config.toml
head_dim = 32
vocab_size = 8192
norm = "rmsnorm"
qk_norm = false
tie_embeddings = false
beta1 = 0.95
lr_head = 0.00785
decay_fraction = 1.0
final_lr_fraction = 0.0
seq_len = 256
doc_mask = true
steps = 5324
Each number is 200 + 30 x the weight over the matrix's rms, rounded and kept within 0 to 999. Layers, rows and columns count from 0.

# q: layer 4 attention query, 192x192, rms 0.0481, rows 154-159, columns 0-47
# k: layer 4 attention key, 192x192, rms 0.0501, rows 154-159, columns 0-47
# v: layer 4 attention value, 192x192, rms 0.0374, rows 128-135, columns 0-47
# o: layer 4 attention output (transposed), 192x192, rms 0.122, rows 128-135, columns 0-47
q154,173,189,215,166,227,221,234,212,204,165,183,236,210,206,170,173,227,202,270,165,258,203,258,164,181,169,174,204,190,188,178,179,210,180,199,190,164,182,228,222,220,159,180,171,209,209,144,198
k154,188,199,199,207,147,165,179,215,205,221,208,195,188,177,219,195,179,173,211,189,174,197,155,223,229,192,157,246,194,152,230,226,191,144,210,148,217,200,176,238,225,163,203,254,169,144,242,226
q155,201,241,205,175,224,196,231,225,232,199,181,195,229,224,240,214,181,177,176,166,193,156,181,182,176,196,198,214,206,154,200,173,230,203,203,214,226,198,173,230,181,210,158,200,223,141,215,195
k155,193,232,199,200,219,197,179,236,180,185,201,210,151,162,213,215,192,199,168,200,193,224,220,193,225,220,180,193,203,220,206,245,212,267,162,164,220,208,260,184,183,178,219,184,215,192,186,190
q156,191,196,180,175,215,211,270,215,225,196,252,139,269,205,212,230,233,161,213,215,235,236,209,246,178,211,198,163,229,217,160,226,203,222,208,211,192,195,179,226,190,213,210,197,210,213,196,142
k156,196,205,211,197,190,185,214,198,201,176,198,236,163,184,230,191,208,210,216,211,198,211,183,196,222,172,192,214,173,224,184,207,222,197,228,208,226,173,165,218,264,205,188,208,176,226,248,178
q157,214,232,229,197,177,249,226,247,240,171,225,204,203,215,231,227,192,208,222,186,187,243,217,237,217,171,185,168,192,191,219,165,222,165,161,217,263,186,229,166,233,230,227,184,219,203,235,161
k157,173,138,208,248,250,174,174,198,186,201,217,154,176,213,189,223,234,202,184,171,210,260,275,154,154,213,228,249,180,196,238,200,172,213,169,252,177,190,208,205,149,163,206,226,163,227,216,150
q158,211,190,164,231,167,206,199,219,176,176,189,203,188,211,167,218,165,198,192,222,186,200,230,232,226,192,201,189,158,220,157,195,220,173,211,250,265,188,222,188,188,244,213,205,212,190,231,295
k158,129,245,177,197,241,210,199,223,207,196,192,170,120,153,227,185,257,171,207,173,215,206,244,146,211,220,254,209,187,248,283,213,241,226,246,234,167,210,230,194,230,216,204,101,256,233,185,139
q159,158,255,174,167,210,189,204,238,240,195,191,223,187,151,178,221,230,226,221,263,185,218,237,232,155,165,173,213,198,249,197,258,208,203,196,186,166,209,194,152,246,193,203,212,177,194,139,185
k159,184,172,289,239,199,157,229,192,189,205,232,182,206,230,187,180,231,225,194,184,257,167,199,202,203,228,239,247,170,201,231,222,211,164,168,224,228,178,216,167,133,209,252,203,212,190,223,189
v128,158,233,181,192,208,249,198,209,198,175,204,192,219,160,192,219,189,225,222,185,169,246,217,210,224,145,227,213,181,151,196,191,188,202,180,257,229,222,195,227,200,175,188,210,186,167,208,237
o128,191,189,142,208,212,191,198,147,230,169,185,187,196,205,166,189,180,181,219,235,211,170,248,209,223,182,225,118,154,245,175,242,230,207,162,200,153,195,212,147,176,147,214,167,204,187,154,231
v129,161,194,192,179,165,192,223,185,257,227,184,219,207,174,161,179,213,215,214,249,191,178,223,198,232,188,192,208,167,196,247,199,192,182,171,224,172,206,181,171,203,240,241,195,180,210,186,212
o129,147,176,228,162,219,177,158,191,183,187,207,199,190,212,229,208,178,227,219,199,199,146,220,192,205,226,202,235,169,241,229,240,140,224,205,200,237,217,191,175,157,196,185,148,238,206,190,245
v130,217,137,236,192,205,237,252,247,202,240,209,217,181,230,192,200,196,179,216,238,292,190,196,186,241,171,217,172,189,197,182,143,231,186,192,210,227,176,185,230,130,199,209,202,210,268,211,231
o130,193,238,185,205,175,196,171,194,167,188,186,210,251,211,216,191,158,207,200,228,200,178,169,222,253,256,174,185,206,226,129,230,166,265,178,239,182,229,260,217,200,204,149,175,207,250,241,236
v131,192,208,208,178,186,217,229,224,230,186,225,201,180,256,155,191,229,248,199,256,133,216,214,167,161,212,181,164,159,195,202,181,190,152,167,204,228,226,188,148,215,215,201,142,192,224,193,244
o131,172,169,194,197,185,195,208,191,204,244,208,204,217,191,232,216,175,218,240,191,210,198,252,235,211,192,197,261,193,225,223,227,196,175,227,221,232,189,217,238,246,204,191,187,211,174,221,242
v132,223,185,199,248,226,191,195,169,158,203,246,174,183,206,218,192,227,164,190,189,217,125,231,211,250,169,200,224,195,231,188,184,252,126,157,242,139,159,142,193,117,147,181,197,207,213,229,221
o132,203,209,257,185,240,159,204,146,186,238,192,125,186,178,231,118,196,174,182,174,192,197,179,223,199,212,124,241,216,169,167,199,203,210,246,189,225,250,199,252,220,166,184,227,214,198,206,201
v133,209,148,197,192,232,211,207,209,159,188,162,222,193,175,146,178,203,179,189,241,192,219,208,168,227,213,213,213,258,165,163,219,219,200,137,166,204,232,214,176,206,155,163,216,227,177,233,209
o133,192,196,150,217,171,227,216,181,207,158,223,190,198,196,177,200,194,167,201,184,250,234,212,223,203,216,165,190,233,173,179,195,177,232,183,209,214,190,217,230,201,194,203,210,273,223,181,191
v134,228,189,189,207,214,231,197,181,220,226,177,204,188,181,233,177,140,172,207,178,193,202,242,176,188,197,178,196,237,192,230,176,202,218,243,184,206,154,176,177,209,174,176,216,158,223,182,169
o134,179,184,168,214,248,191,170,184,210,195,231,166,220,228,220,204,210,197,210,204,205,212,191,249,214,180,197,213,245,199,225,160,216,181,161,199,173,143,199,202,193,218,165,177,212,198,237,176
v135,199,170,157,234,173,209,243,241,241,257,183,202,164,279,234,228,167,201,208,196,240,232,229,152,203,190,212,233,191,224,190,174,194,188,198,253,208,191,211,193,218,230,228,183,223,180,177,225
o135,193,179,204,162,224,180,146,245,200,242,128,190,177,157,137,164,180,200,151,196,224,175,180,195,183,212,165,221,166,211,208,268,175,184,226,156,170,217,242,155,203,153,166,165,186,256,175,171